config.toml
n_kv_head = 1
d_mlp = 1536
rope_fraction = 0.5
attn_scale = 0.125
bias = "none"
init_std_qkv = 0.0292
init_std_up = 0.0292
init_std_down = 0.0
lr = 0.00707
lr_head = 0.00432
seq_len = 2048
doc_mask = false
Each number is 128 + 32 x the weight over its row's rms, rounded and kept within 0 to 255. Layers, rows and columns count from 0. The size above them is the row's rms in percent of the matrix's.

# layer 3 attention output (transposed), 576x384, rms 0.0544, rows 46-52,110-116,174-180,238-244,302-308,366-372,429-436,493-500,557-563, columns 288-383
size [ 99  90  99 104 103  99 102  84  96  96 104  94  91 102  91  97  91 107 105  96  95 102 108  96 112  95  97 106  88 101  84  90  88  88  82 102  97  98 109  93 102  93 108  99 102 102 103 107 111 109  99 101  97 108 101 104 111  95 103 114 104 117 107 107 106]
[[108 111 110 157 125 170 143 175 130 146  97  57 176 104 171 143  94 170 159 114 117 194 139  99 164 131  94 128 114 130 126 146 122 137 135 136 142 133 135 129 130 140  87  58 153 109 133 123 197 130 177 166 149 125 100  93  67 130 104  99 141 100 175 175 135 113 110  82 121 137 122 153 154  94 128 102 114 104 176 175 112 149 185 106 106 100 122  67 129  82 121  80 122 145 152 126]
 [ 96 134 140  98  43 129 125  62 102 128 153 143 141 183 120 147 162 109 133 149 150 140 208 152 129 122  52  35 118 131 154 140 156 169  88 103 155 116 116 139 160 119 126 162  88 112 151 162 125 134 118 116 117 157 159  49  76 113 165 200 127 127 165  92 200 133 154 150  88 113 119 126 129  79 106 134 215  71 198 151 106 126 128 125 107 108  80  95 100 105 102 152 139 159  88 156]
 [105 138 175 166 145 129 147 180 135 145 119  96 108 132 119 152 109  78  98 120 119 114 127 101  84 130 151 118 105 133 147 157 190 137 123 121  92  75 113  97  81 138 146 110  69 157 123 117  75 156 171 133 123 183 164  92  98 169 144 206  60 164 156 178 123  79 126 125 103 185 144 113 182  81 109  96 111 119 137 142 184 107 118  97 157 141 142 133 181 135 106 123 125 108  80 146]
 [200 156  59 150 116 116 156 100  90 147 148 133 181 139 125 136 143 141 129 182 128 143 105 136  88  85 110 161 130 162  62 130 131 149 107  94 141 153 143 142 120 131 131  56 122 135 111 181 115  98 107 186 151 183  99 162 121 169  91 156  78 178 116 139 116  73 129 162 148 116 130 103 128 155 145  85 134 121 115  85 140  85 171 173 128 160 124  99 184 136  98 158 140 191 107  52]
 [ 46 118 124 125 169 158  68 138 107  98 160 187  64 100  89 102  41  99 114 114 140  87  82 141 109 138 102  67 148 152 156 137 177 148 128 121 141 149 147 148 151 105 146 145 110 179 148 142 112 134 138 101 157 103 132 111 132 123 140 116 140 147  92 151  99 113  93 126 129 111  78 143 122 104  98 155 146 138 113  76 167 126 105  87  87 143 216 117 105  80 114 101 131 160 116 106]
 [112  78 142 157 200  92 119  88 133 137 157 186 150 151 154 148 136 157 147 187 133  83 128 108 124 130 121 129 184 123 115  70 131 127 114 122  81  97 135  90 111 179 103 142 121 132  87 199  76  66  72 113 160 109 144 129 167 122 102 225 133 164 201 105  62 157  62 133 130  74 191  94 113 107 194 118 106 143  93  63 162  85 124 135 128 121 119  99 104 134 130 158 163 114 173 109]
 [164 123 149 149 130 122 109 130  71 107 132  81 174 160 140 130 113 143 116 115 169 166 110  58 119 140 192 111 146  95  96 106 125 127 106 141 152 141  95  93  91 178 118 150 124 150 108 136 141  54 164 107 109  93 116 143  92 110 124 167 170 112 151 185 119 120 168 151 130 118 204 156 105 138 111 161 128 149  81 137 115 142 166 126 120 128  75 136 115 177 112 136 155  86 154  61]
 [ 88 145 153 157 118  57 123 183 129  94 146 117  60 141  91 193 111 114 140  62 162 104 116 162 107 146 125 133 158 112 103 121 168  40 144 154 169 119 155  91 103  22 107 121  61 169 169 135 140 165  97 140 196 135 122 111 145 131 143 140 135 132 152 219 185  90 179  60 126 172 124 139 139 162 179 134 139 120 130 138 164 110  88 178 117 163 155 150 128 122 161 112 228  95 126 100]
 [117 118 167 116 145  94 118 135 107  79 148 142 134 158 116 111 118  98 126  76 114 107 120 182  73 104 100 106 119   0  75 172 115 171  82 169 109 160 114 151  97  89 116 136 154 102  98 131 155 125 117 154  78 135 127  98 136 105 101 108 152 105 110 139 107 140 111 127 139  88 101  85 175 132 142 107 156 154  55 134 189 173 107 124 129 148 194  85  82  97 181  79  64  70 142 179]
 [102 159 140 144 146 103 146 124 136 147 121 105 114 113 189 122 137 127 115  81  81 141 103 151 138 149 121 195  61  93 101 119  81 142 166 107 129 155 187 188 191 201 127 150 139 117 114  88  95  90 146 152  88  95 160 146 140 111 128 115 107 118 136  13 129 180  95 131 160 116 108 181  86 144 183 124 124  92 139 124 124 113 138 122 134 119  54 123 123 122 137  90  97 156 107 173]
 [114 172  63 113 160 160 104 101 126 148 135  79 123 141 121 147 148 119 153 158 157 107 118 120  76 197 127  93 118  94 205  89 123 123 147  86  40 158 126  93 154  90 146  97 133 119 103 174 193  96 149 137 158 142  93 186  97 156 112 133 130 132 103 131 140 126 122  85 170  72 148 142 136 120  82 139 185  91 108 106 136 186  94 119 121 129 158 152 117 154 121  92 108 115  86 129]
 [193  84 118 135 157  98 159 113 150  83 159  47 125 143 179 122 144 230 226 184 111 165 105 167 162 123 109 146 138 124 143 125 149 108 131 115 129 115  57  88 141 139 114  94  75 148 124 175 117 170 127 149  34 150 114 147 108 115 131 171 145  41 133 171  44 158 146 168 143 101 122 145 120 138 101 149 117 138 108 125  92 135 104  87 115 119  94  80 150  97 193 197 146 128 139 130]
 [108 138 148 147 150 150 145 157 149 124 149 146 120 142 120  82 135 134 116 141 142 115 127 156 135  32 133 108 174 117 132 153  84 147 101 137 143 126  90  62 117 136 111 172 120 127 145 126 141 176 107 184  87  91  98 150 150 158 122  81  81 219 116 125 209  88 211 133 146 151 136 133 118 146 107 165  92 155 195 123 134  94 169  71 173 128 131 143 156 107 155 116  51 137  78 147]
 [123 129 101  98 149 125 135 118 150 155 144  65 194 117 129  86  92  96 141 133 143 173  69 132 128 141  87  92 149 163 104 153 159 129 111  62 134 113 113 118 122 170  86 128 154 128 101 126  82 113  92 123 124 170 163 127 155 159 133 164  93 112 168 111 106  83 132 184 120 124  60 146 131 100  98 138  53 122 146 104 116  95 132 150 114 106 118 149 104  95 127 116 120 103  86 119]
 [148 126 133 140 147 137 140 149  73 111 164 107 115 118  85 109 173 134 139 111  79 130 157  92 146  98 123  64 110 154 147 152 146 198  63 153  51 153 150 147 102 142 168 166  60 115  97 130 180  57 178 149 175  90  82 128 101  88 118 132 125 188 208 111 106 127  53 194 119 123 139 171 157  98 150 147 147 135 131 144 189  44 181 104 168 117 109  94 107 135 157 125 114  74 154 182]
 [123 121  64 164 131 158 130 136 123  80 105 125 113  85 203 132 125 121  87 202 113 137 184 138 136 179 133 120 107 115 110 130 119  83 110 114 144 118  78 153 199 123 139  89 139  97 109 144 160  52 155 104 103 102  91 112  93 163  44 105  95 110 151 124 113 129  73  82 136 115 148 108 108 129 159 120 137 142 155 148  99 174 134 126 132 146 122 135 121  87 147 127 100 113  97 166]
 [180 102  56  84 110 117 108 121 119 144 113  92 143 113 174 135  86 171 139 140 159 145 175 119 135 114  95 140 142 104 131 131 102 211 164 180 127 146 174 104 145 153 101 121 135 171  91 191 147 124 153 130 123 125 113 126 180 122 106 146 119 131 145 106 166 134 120 143 190 111 159 145 152 128  97 125 163 109 115 164 137  97 128 113 123 114 165 134  84 148 140 162 110 188 165  68]
 [172 149 129 132  93 102 115 155 109 126 106 161 146 136 194 133 152 136 123 133 207 131 117 103 125 144 102 128  98 130  93 123  87 105 116 136  91 100  74 159 119 163  66 137 106  99 108 127 105 128 107 123 121 109 156 176 135 125  90 144 118 107 143  91 106 154 155 156 178  82 124 114 111 122 128 129  88 151 142 141 147 139 179 101 154 126  64 106 115 167 105 119 148 156  72 121]
 [152 127 166 125 176 116 119 117 105 149 116 133  46 160  57 156 151  76  65 161 126 172 136 180 130 147 139 142 148 148 117 160 106 164 143  63 101 112 131 121 156 133 133 148 171 137 192 145 183 129  93 117 113 133  84 120 103 151 116 149 117 108 127 147 141 196 121 104 151 150 212  94  98 142 108 121 122  93  46 148 138 127 197 150  68 117 119 140  98  76  96 117 122  75 144 130]
 [130 183 100 114 124 172  97 143 152 157 142  16 143 128 162 127 121 155 133 152  70  91 117 151 130 112 187 120 126  85 151  75 137 145 156  96 143 113  52 113 141  96 157 119  92 160 158 107 137  86 111  86 179 145 136 134  73  72 133 141 124 162  97  72 138 141 152 199 144 189 170  94 177  95 108 108 122 138  86 185 127 128 108 151  86 126 125 144 209 126 128 182 134 136 149 176]
 [178  89 212 104 159  93 172 125  91  99 109  74 133 117  74  93 137 129 150 133 212  86  98 177  83  38 103 106 133 155 123 141  69 125 170 128 115 141  94 101  93 115  87 153 143 120 154 122  78 135 129 182 127 156 102  90 163 129 109 142 165 144 178 123  75  99 166 100 171 106 167 110  92 150 155 126 162 166  95 149  92 188 137 116 105  92 181 119 130 100 111 125 138 179 140 119]
 [147 117 109 121 141 130  78 107 173 126 149 142  90 103 133 107 144  86 109 137 112 157 148 114  75 127 143 133 133 121 133 108 185 103 144 135  94 102  49 130 163 108 141  99 118 173 150 113  93 148 126  61 180  93 145 130 124 131 115  38 169 176  67 116 103  68 145 194 120 123 148 106 131 163 135 111 144 105 113 147 169 146 108 149 114  99 125 173 123 122 126  93 134  66  95  88]
 [190 115 160  87  58 149 172 143 184  74 122 125 105 121 181 136  79  66 107 102 118  79 106 173  89 146 132 131 123  77 132 113 126 134 199 148 154 144 122 189 163 114 140  94 164  93 111 116 121 143  74  65 116 122 195 145 109 131 107 108 139  86  60 127  69 155 145  88 198 138 173 179 175  87 132 137  88 138  98 121 117  86  25 109 134 196 121 159 177 162 121 118 135 104 173 154]
 [105 168 122 122 125 149  57 124  97 111 132 123 138 184 127  94 134 175 129 122 182 152 104 142 103 111 153 122 116  94 201 112 103 114  88 158 151 116 103 151  80 149 122  71 171 161 139 150 142 139  90 180 135 159  94 111 104  65 132 107 183 123 131 156 154 142 157 105 131 163 140  67  83 170 127 132 148 147 107  80 134 219 170 120 127 165 100 111 106 107 137 126 102 110 133  88]
 [ 79 129 167 134 140  87 172 147 111 142 110 117  94  93 118  88 129 168 184 168 135 213 161 119 183  98 145 140 139 153 138 121 120 155 142 113 142 101 110  88 170 194 118 130 105 121 151 158 132 186 199 143 114  98 146 114 169 124 113 101 145 201 126 134 130 127  91 164 146  96  79  97  91 117 117 144 107 158 102 131 109 113 144 112 138 147 156 114 104 148 193 111 136 201 104  68]
 [124 180 124 138  85  99 122  81 163 156  64 133 195 145  69 107 166 194 107 121 137  64 139  84 115 171 136 145  93 110 163 123 144 133 186 106  96 158 114 168 188 168 175 102 161 138 117  95 125 159 181 157 148  79 113 170 162  76 125  31 130 145 103 102 153 142 157 164 105 124 144 116 102 142 103 130  92  95 175 172 118 129 171 141 147  67 127 168 101 163 144 132 138 129 133 133]
 [116  97  92 106 124 119 146 109 123 147 123 131 214 113  83 114 139 146  79 156 159 133 110 139 146 124  94 180 132 169 100 163  94 123  99 155 133 132 149 105 137 132 123 157  73 130 143 153  95 143 101 202 144 108 144  67 173 106 132 112  81 118 153 191 150 162 134  82 144 170 110  98 118 128 137 148  95 114  96 121 181  79 119 131 160 121 128 158 135  94 137 164 176 105 129 130]
 [104 114 115 146 135 116  87 104 178 116 139  75  86  82 166 132 155 124  93 139  97 172 136 147 167  91 131 143 128 115 132 145 194  60 171 191 122 131 130 153 250 122 159 114 109 157 127 123 155 136 157 153 120 144 144 121 115 108 149 105 127 182 107 117 155  66 118 163 101 139  63 120 154  96 176 114  48  90  99 130 139 100 191 147 126  81 118  95  94 118 136 152 146 178 160 120]
 [118 162 163  81 148 199 128 105  89  91 140 110 132 112 136  97 205 157 153  60 140 113 113 159 143  63 162 119 153 131  68  99 122 116  82  95 151 163 140 185 129 156 132 127  67 155 158 151 128  64 129 184 124 110 141 147  94 125 154  97 183 146 100 107 112 146 105 160 106  93  89 108 145  48 109  97 138 140 109  78 172 117  94 158 119  91 103 186 158 124 166 151 132 143 123 179]
 [ 93  66 167 119 146  88 102 158  86 123 148 105 103  83 116 154 119 187  95 111 136 147 128 139 105 174 149 120 121 131 127 119 136 122 125 136 109 158 222 159  88 102 113 102 122 110 172 130 173 153 119 153 101 174 137 110  74 102  96 102 138 170 129 173 130 149  62 122 159  75 108 146  94 106 151  94 120 101  81 143 101 123  89 123 116  29 167 117 142 138 127 110 130 113 167  88]
 [119 147 124 130  72 230 112 118 128  76 117 195 157 118 169  78  78 104 114 137  82 143 123 169 124 164  84  47 133 196 157 125 121 166 141 102 150 135 146 133  95 107 195 132 177 142 117 186 118  98  74  48 165  87 135 110 142 151 145 124 121 103  88 161  83 131 146  78 108 101 152 164 168 120 136 104 114  99 180 152 169  90 127 117 162  76 103 160 141 139 167 154 135 153 165 151]
 [151 120 157 107 175  89 159 121 189 117 138 147 127 179  88 144 183 131 132 170 130  95 121 117  98 146 123 114 190 103 127 177 115  99 130 122 165 110  95 122 180  87 109 192  82 159 105 117  86 166 198 109  64 100 212 158 181 133 112 142 126 145 111 109 127  96 164 136 140 183 106  94  99 154 112 148 162  83 156 119 125 115 103  93 110 182 169 150 117 101 194 134 150 171 148 162]
 [164  87 121  88 120 136 161 103  96 166 104 131 132 131  78 164 114  54 149 140  96 156 178 102 138 127 152 126 170  92  96  94 114 162  68 159  72 116 145 141 136 105  82 103  77 117 119 140 132 128  89 200 126  47 122 124 155 147 126  90  98 138 178 159 112 150 138 125 137  91 131 113 179 133 155 100 121  76  93 112 139 101 160 148 149 130 124  64 124  88 109 162 161 129 149 143]
 [106 141 148  84  89 103  67 110  95 135 123 129 103 152 134 158 124 118  81 107 141  92 148  90 123 154 134 178 124 149 119 145 177 160 126 135  55 169  91 154 154 163 130  96 103 112 155 181 110 124 158 133 104 132  50 135  82 192 108 113  97 123 119 111 203 149 150 155 201 123 152 147 129 192 159 110 127 145 106 140 112 189 137 195  78 125 116 154 143 174 140 129 122  74 170 128]
 [ 67 116 123  87 150 133 150 127 115 161 165 152 132 150 104 124 172 151 156 124 130 102  86 118  76 105 155 162 165 151 110 160 203  84 170 150  98  90 155 162 118 139 169 129  65  86  92 138 100 151 132 114  89 134 128 123 139 106 164 103 132 104 115 105 174  83 126 115 139 102 137 110 116 124 152 128 122 178 106 153 195 123 130  90 165 171 165 115 136 117 138 141 113 112 180  95]
 [134 162 184 128 176  82 122  94 125 166 108 133 113 158  94 160 156 183 164 139 153 143  86 171 163  94 109 145 142 125 163  66 176  69 140 106 139 198 152 121 122 160 152  88 154 134 154 130 115 117 162  93 137 182 164 135  57  66 121 150 122 146 116 150 161  85 155 169 144 159 187 105 106  89 127 155 109 130 133 204 155 112 160 143 192 114 124 116 180 128  84 118 199 131  91 118]
 [111 144 108 117 117 127  95 136  95 123 112 132  38 134 125 149 166 101 100 137 106 116  92 100 116 136 104 127 144 126 199 160 165 105 125 151 152 116 168 157  59  85 104 114 137 131 100 110 153 120 128 167 165 128  99 157 124 119  97 126 115  54  83  89 105 126 155 193 113 143 129 170 109  97 129 184 127 131 160  90 152 114 100  98 106 149 144 118  99 137 130 116  86  68 138 118]
 [159 108 125 151  89  84 143 154 122 153 127 165 139 129  76 132 136 124 166 127  89 193 120 200 146 154 138  89  91 159 103  83 118 119 183 179 173 113 147 208 150 170  78 106 166 156 143  90 130 163 102  78  87  92 143 130 129 178  83 114  90 174 137 187 153 133  85 112 158 118 141 162 109 162 118 171 131  97 164 177 155 135 156 148  68 157 117 124 119 146  62 135 159 172 166  93]
 [124 104 101 129 169  94 143 157 112 105  93 150  72 159 148 152 118  72 163 129 165 110 115 126 106 117 148 134 124 142 157 154 122 111 145 139 124 113 117 179  85  99 103 110 174  44 109 155 155 133 126 112 255  56 119 140 101 171 142 165 136 150  70 112 177 176 202 150  85 153 138  91 120  74  97 125 133 143 177 147 124 124 109 104 146 127 201 131  85 106 127 117 110 147  65  88]
 [199  89 126 110 157  98 154 181  99 108 160 108  91 141 157 103 156 130 167  86 168 142 122 116  88 120 117 133 146 165 126  90 143  73  59 135 156 212 148  95 133 145  83 120  76 114 106 112 131  72 115 114  85  99 145  46 117  83  93 149  97 123 125  72 108 108 144 143 125 109 106 163  87 135  68 108 139  88 142 120 145 146 116 158  82  44  69 109  97 163 173 126 172 133  92 212]
 [113 123  75 105  82 116 110 165 137 134 112 135 180 140 173 115 135  83 138 111 127 144  82 124 119 140 136 142 149 147  85 134  98 156 153 142 135 137 179 168  73 128 127 131 164 119 193 114 172 126 130 132 112 120 109 130 125  95 132 117 111 117  89 154 146 126 137 123 124 121  97 115 106 158 119 151 171 126 143 101 138 130  93  90 195 148  84 175 162  86 152 114  44 140 139 174]
 [177  98 132 171 138  57 129 138 141 151  89  83 129 104  93 143  97 116 144 124 111 117  89 187  93 117 116 112  94 128 113 123  99 175  67 102 128  77 100 140 121 108 107 121  93 172 144 105  24 188 169 190 142 126 137  65 135 167 114 125 173 159 102 108  76 128 145 139 115 146  97 111 165 130 140 159  98 147 163 115  92 152 126 116 141 142  86 110 147 127  87 138 145 136 164  88]
 [103 123 128  90 200  65  74 114  90 140 127 119 113 121 129 151 114 142 119 144 143 138 171 175 199  85 146 139 153  99  94 137 147 146 155 122 134 168 120  73 116 124 114 115 125 152 144  86  87 116 152 148 176 123 108  92 147 131 104 190  95 194 127 131 117  71  96 129  97 121 131 138 171 138 132 136 119  75 144 147 134 155 131 157 107 145 122 155 120  90 102 123 158 111 100 120]
 [126  81 121 142 173 143  68 204 156 108 144 181  75 169 156 161 126  98 130 122 154 144 109 122 145  95  93 111 126 120 116 104  99 122 135 168 105 119 156 121 145  56 176 163 139 158 133 148 130 124 154 174 185 149 177  72 100 198 170 156 151 131 122 122 179 113 143 116 103 116 130 105 104 146  83 181  80 147 117 150 123 125 143 132  94  95 140 180 134 123 125 128 160 126 116 136]
 [141 121 120 126 198 100  87 104 108 150 122 167  78  92  79 106 160 129 144 128 144 153 161 105 117 103 106 108 133 143 151 116 187 125 139 170  79 101 131 119 113 173 122 125  71 159 127  85 104 118 152 103 101 110 118 123 143 121 119 126 175 126 165 127 153 112 153 143  97 119  98 147 122 212 137 115  75 118 144 115 162 162 110 157 166 168 139  74 131 111 111 130  76  26  98 132]
 [180 143  97 105  93  81 193  64 148 172 148 121 157 123  51 133 123 178 193 128 115  68  92 180 114 158 140 152 153 137  69  98 143 110 137 146 112 116 119 162 130 140 175 128 147 107 146 136 117 188  69 132 130 155 102 113 149 140 133  65 124 107 130 135 100 165 129 170 154  99 117 156  87 151 135 120 118 118 147 165  98 114 140 143 112 111  91 147  69 165 157 159 104 169 154 159]
 [140 114 167  60 144 119 151 136 140 140 120 156  93 122 131 140 119 139  90 112 178 135 158 108  95  35 126 156 172  83  88 134 145 107 113 173 137 148  96 133 117 129 149  94 139  43 140  99 126 126 135 115 140 105 114 124  90 134 120 107 127 189 123 148 114 183 129  84 117 127 150 193 131 113 148 147 106 128 111 134 137 148 142 115 151 123 164 144 175  73 112  74 134 145  69 116]
 [173 125 138  81 135  95 119 111 152  98 187  85 126 100 157 169 145 154 180 106  72 116 142 103 113 157 127 162 105 133  88 143 174 181 148 152 151 128 129 115 136 100 125  90  87  27 150 143 119  79 114  93 154 203  89  67 175 104  57 132 145 140 142 117 151 174 113 159 153 159 127 115  85 125 174 108 177  79 103 170  78 180 141 135 183  81  84  99 132 137 142 128 177 107 124 135]
 [113 127 132 127 106 142 115 155 172 149 150  91  85 106  86 108 143  63 151 143  79  97 104 110 163  94 125 154 108 106 124 138  35  73 143 183 126 135 119 131  87 100 149  93 177 123 147 162 119 199 130 133 133 147 170 124 105 128 166 143 127 102 112 129 130 146 203  94 127  90 190 117 137 153 164 105 121 155 191 147 143 178 126 115 163  79 133 150 159 119 160 109  98 158 110 121]
 [155 138 153 121 112 120 161  91  79 182  76 100 173 115 105 129 140 134 124 114 169  84 154 193 173 172 113 100 161 146  75 101 176 133 152  83 166  55 167 161  77 107 123 158 119 143 148 114 114 185  43 162 137  72 121 131 160 117  88 130 130 165 144 126 111 132 104 102 136  72 135 150 128  96 193 155 180  80  90  87 114 161  45 141 114  67  94 201 156 136 127 134 162 122 102 160]
 [ 95 147 206 163 144 111  61 130 161 147 128 116  46  80  97 135 115 170 160  97 151 109 120 151  98  98 101 165  72 136  81  87 173 160 111  94 152 150 181 176 103  75 138 148 166 126 174 135  66 151 137  84 165 131 131 133 170 195 140 138 132 108 102 130 138 141 100  83 164 171 153 125 181  96 159 132 118 113 126  96  86  99 134 154  95 132 105 134 118 132 129 133 121 180 114 168]
 [129 151 142 160 106 139 163 110  91 111  92  76 160 169 132 138  96 177 119 114 154 111  99 129 153 123 124  67 161 115  99 123 145 138  88 136  88 115 146  37 152 126 181 159 104 106 111  92 127 104 144 158  78 106 126 125  92 131 117 148  92 177 145 134 106 108 135 168 132 139  85 152 138 129  99 173 158  55 148 124 140 117 124 127 115 196  75 118 138 159  93 179 156 113 118 219]
 [179  89 110 112 132 144 109 107 104 129 134 149  96 117 106 116 152  79 176 183 103 112  93 105  71 107 160 146 164  77 129 114 145  44 108 148 166 136 120 110 121 132 141 111 101 104 102 106 134  83 114 118 116  80  74 141 142 171  86  85 114  92 122 112 111 101 177 117 144 168 168  75 101 118 107 154 163 106 113 192 172 178 151 127 147 117 105 175 164  77 133 111  87  50 107  88]
 [122 100  70 138 144  49 152 177 135 125 147 146 107 148 136 119 140 146 165 118 138 145 168 134 149 177 138 113 121 166 129 129  95 181 172 179 103 147  99 128 150 142 147 154 117 107 118 164 126  99  89 121  45  68 103 185  60 129 136  92 104 173 108  72 145 157 109 114 188 131 119 180 110 161 120 105 119 117 145 131 107 122  95 112 179 116 161 120 106 108 156 148  94 191 121  93]
 [100 167 102 152 114 151  61 133  86 170 110 137 107 144 155 110 151 117  79 111 187 118 118 109 131 173  69 145 141 134 148  71  81  97 129  97 174 149 139 152 117 187 146 158 153  69 206 106 184 100 122 125 120  88 105  87  83 161 147 143 148 121 111 107 156 166 113 176 126 136 122  91  96 132  91  63 141 133 142 166 118 165 162 115 116  81 106 225 135 140 109 222 106 118 115 155]
 [183 135  90 116 113 154 113 136 101 116  95  91 106 121 146  77 115 154 161 146 167 142 181 133  91 176 120 135 112 105 139 133 147 168 141 111  91  97  93 124 150 163 107  92  94 106 154  82 148  87 146  95 141  91 136  81 150 172 165 184 118 128 155  85 121 241 104 110 134 160 115 173 133 113 101  97  96  41 142 164 118 144 111 117 108 122  91 163 129 124 152 162 119 164 117 158]
 [ 64 177 161 163 119 145 129 152 139 107 166  86  53 146 184 182 123 160  75 103 126 104 195 106  93  70 130 100 108 146 131 115 133 129 149 139 135 129 131 161 153  60  81 173 100 118 179 123 143  81 147  97 129 143 113 146  66 123 162  85 110 144  67 134 181 112 114 141 149 136 207 150 142 143 126 129 104 134 164 188 161 182 155  97 112 158 130 174 155 159 105 114 101 159 144 142]
 [147 139 199 106 148 105  91 133  97 166 113 114  86 147 142 111 145 142 115 160 109 143 153 186 152  63  88 145 179 175 144 133  99 168  94 120 145 165 133 155  74 114  96 100 179 123 148 132  80 118  94 151 133 165 113  96 147 123 136 163 108 179 127 142 132  89 147  38  75 190 197 110 126 127 142 137 111 178 133 127  94 160 157 147 145 108 165 131 130 111 151 106 119   0 156 148]
 [118  95 158  93 193 144 168 100 164 107 118 134 116 190 149 108 145 164 160 151  51 136 191 132 158 145 132  64 100  83  88 134 146 105 160 123 102 138  91 107 121 150 179 107 114 119 130 207  77 177 135  97 155 108 144 123 142 126 118  60 109 149 133 160 152 164 126 120  45  89 154  96 209 112 119 105  88 210  85  82 134 191 157 127 118 175 185 139  69 137 110 109 128 202 126  85]
 [110 104 112  87  94  95 130 197 166 130 121 126 134 170 153 153  97 126 168  89 175 118 145 171  81 197 123 135  81 138 140  98 152 139 188  81 117 102 117 103 114  55  69 163 172 109 112  92  82 148 118 173 201 185 127 128 154 121 148 140 183 114 112  80 124 159 162  96 153 100 116  93 117 118 146 153 118 150  53 152 104 146  79  99 148  73 167 146 160 117  46 105 171 125 134 163]
 [151 135  93 135 119  82 149 162  89 165 179  81 128 119  82 141 119  52  71 114 113 141 143 103 160  84 149 101 157 139 110  93 126 168 110 115 115 152 150 136 107 175 119 211 139 103 109  72 141 143 114 125 135 185 109 138 195 105 141 141 150 122  98 160 164 172 120 144  60 107 150 171 102 188 122 181 152 143 145 124 172 145  89 113 132 110 147 136 119  99 117 187 131  50 167 166]
 [183 170 136  83 107 115 148 139 161 146 140 124 114 139 100 137 100 139 138 109 128  89 125 129  71 148 165  34  56 129 152 152 126  74 113 117 153 107 164 158 165 147 102 181  75 107 114 120 198 123 134 124 146 119  58  85 132 115 158  73 146  56 124 108 102 166  56  69 150 126 110 161 157 126 164  86 140 137 106  49  73 131 149 187 105 125 124 122 163 182 178 117 201  77 152 146]
 [ 86 176 112  92 143 130 120 174 148 100 153 109 134  74 118 142 104 101 131  97  93  79 114 139 122 123  99 108 112  89 164 104 146 136 128 182 155 143 125 142 121 193 150 147 153  60 115 134  78  94 122  75  56 131 100  99  88 107 108 118 113 103  66 133 141 195 120 190  89 110  76 216  93 186 134 147  96 125 159 143 131 142 129 109  82 162 134 119  70  97 117  82 153  79 190 150]
 [139 145  87 121 125 141 152 151  98 136 110 128 164 106 200 161 189 188 120 158 122 147 102 124 154  82  91 165 129 160 132 113  71 159 161 129 144 139  83 111  88 112 127 147 152 130 130 131  88 191 140 109  94 163 188 133 127  89 136 180 100 111 182  77 129 155  67 113 117 121 163 172 176 136 148 169 194 158  97 172 126 147 137 184  99 150   0 123 141 113 131 153 163 104  87 189]
 [ 99 101 160 150 136 148 138 130 126  94  70 127 110 160  68 128 109 113  47 123 126 138  95 153 107 107 108 103 142 167 104 172  58 149 124 116 174 159 100 151 133 134 128  88 170 116  79 154 120  85 167 137 117 148 156 170 121 134 139 151 144 144 127 104 116 125 145 124  96 177 121 101 148 145 188  94 104  94 186 125 164 141 138 136 125 136 158 111 138 112 127 107 114 137 128  90]]
# layer 3 attention value, 64x384, rms 0.0363, rows 46-52, columns 288-383
size [101  99 103 106  99 107  99]
[[114 133  97 152 128 132  71  69 151 175 115 147 132 166 117 110 109 136 215 166 118 119 164 133 104 154 164 147 163  98  95  86  98  62 143  82  86  96 140 112 122 100  55 158  29 173 111 105  88  98 114 115 115 106 182 134 160 133 139 136 107 146  93  83 113 115 141 105 152 143  82  76 129 119 129  79  53 155 142  93 126 115 167 124 108 145 210 136 191  65  62  83 150 113 111 117]
 [127 144 125 133 133 136 145 108 104  79 163  72 184 125 140 131 141 121 132  98 129 123 123 133 169 131 108 119 187 148 132 140 107  86 116 165 161 138  81 156 100 139 101 148 178 133 126 136  82 137 101 151  95 102 143 131 122 132 143 187 160 118 110 158 122 150 153 122 111  64 126 128 109 114 130  90 171  77 128 141 124  79 156  90 130 165 186 121 140 158 144 105 144  72 165 161]
 [144 167 173  83 186 139 175 115 129 149  76 206 116 117 127 142 128 169 139 168 144 130  71 152 110 138 100 106  91 113  90 124 114 151 142 146 135 102 178 122 119 156 109 214 156 155 128 166 175 119 125 145 193 105 127 101 104 131 173 129 150  84 153 161  90 107 154  87 168 132 123  89 112 170 150  70 193 150 125 159 174 157 139 143  96  95 115  63 128  94  99 144 170 134 120 178]
 [117 118 110 140 138 131 144 127 163 112  52  90 177  94 152 109 175 173 159 197 105 113  82 124 137 133  67  84 116 118 183 136 118 156  85 108  69  71  94 120 126 130  69 154 135 128  98 161  81 177 153 113  90 182 100 142 115  88  65  94 120 139  90 147  97 181  86 124 141  88 116 111 117 143 176 183 103 105  94 115 134 193 105 188  96 135 153 136 144  77 162  98 149 108 132 163]
 [122  86  92 176 130 107 171 118  98 129 150 106  86  54 148 138 132 168 126 157  88 122 150 144 179 125 104  83 121  92 128 170 143 180 185 112 151 102 127 120 153 139 122 115 138 162 139 115 164 168 133 156  97  65 111 155 151  78 142 170 156  67 141 172 110  54  99 130 115  81 101 148 141 141 147 142 194 154 113  79 140  91 129 128 157 165 126 132 157 139 135 209 147 138 125 199]
 [111 152 118 113 144  91 190 132  77 102 156 209  88 165  80  96 149 151 155 168 167 111  90 144 110 111 114 156 130  55 126 138 105 107  96 176 188 124 155 133 149 201 234  79 128 167 102 120 164 121 154 158 175 135 168 132 145  93 128 131 111  73 115  96  44 118 127 122 102 160 112 135 156  94 177 147  54 185 184 114 156 192 147 153 116 129 102 123 119 118 167 109 132 132 115 126]
 [106 160 122 120 139 188 122 161 175 127 150 126 144 111 169 120 117  99 149 162 114 123 196  90 128 196 154 155 100 101 164 130 139 111 117  83 122 170 150 166 165 117  71 135 187 123 140 138 148 127 176 109 154 143 120  88 111  92 166 103  96 161 101  77 118 126 139 123 103 167  79 143 130  76 120  82 109 130 107 110  78  89 100 118 145 103 136 112  94 155 138 170 132 178 121 120]]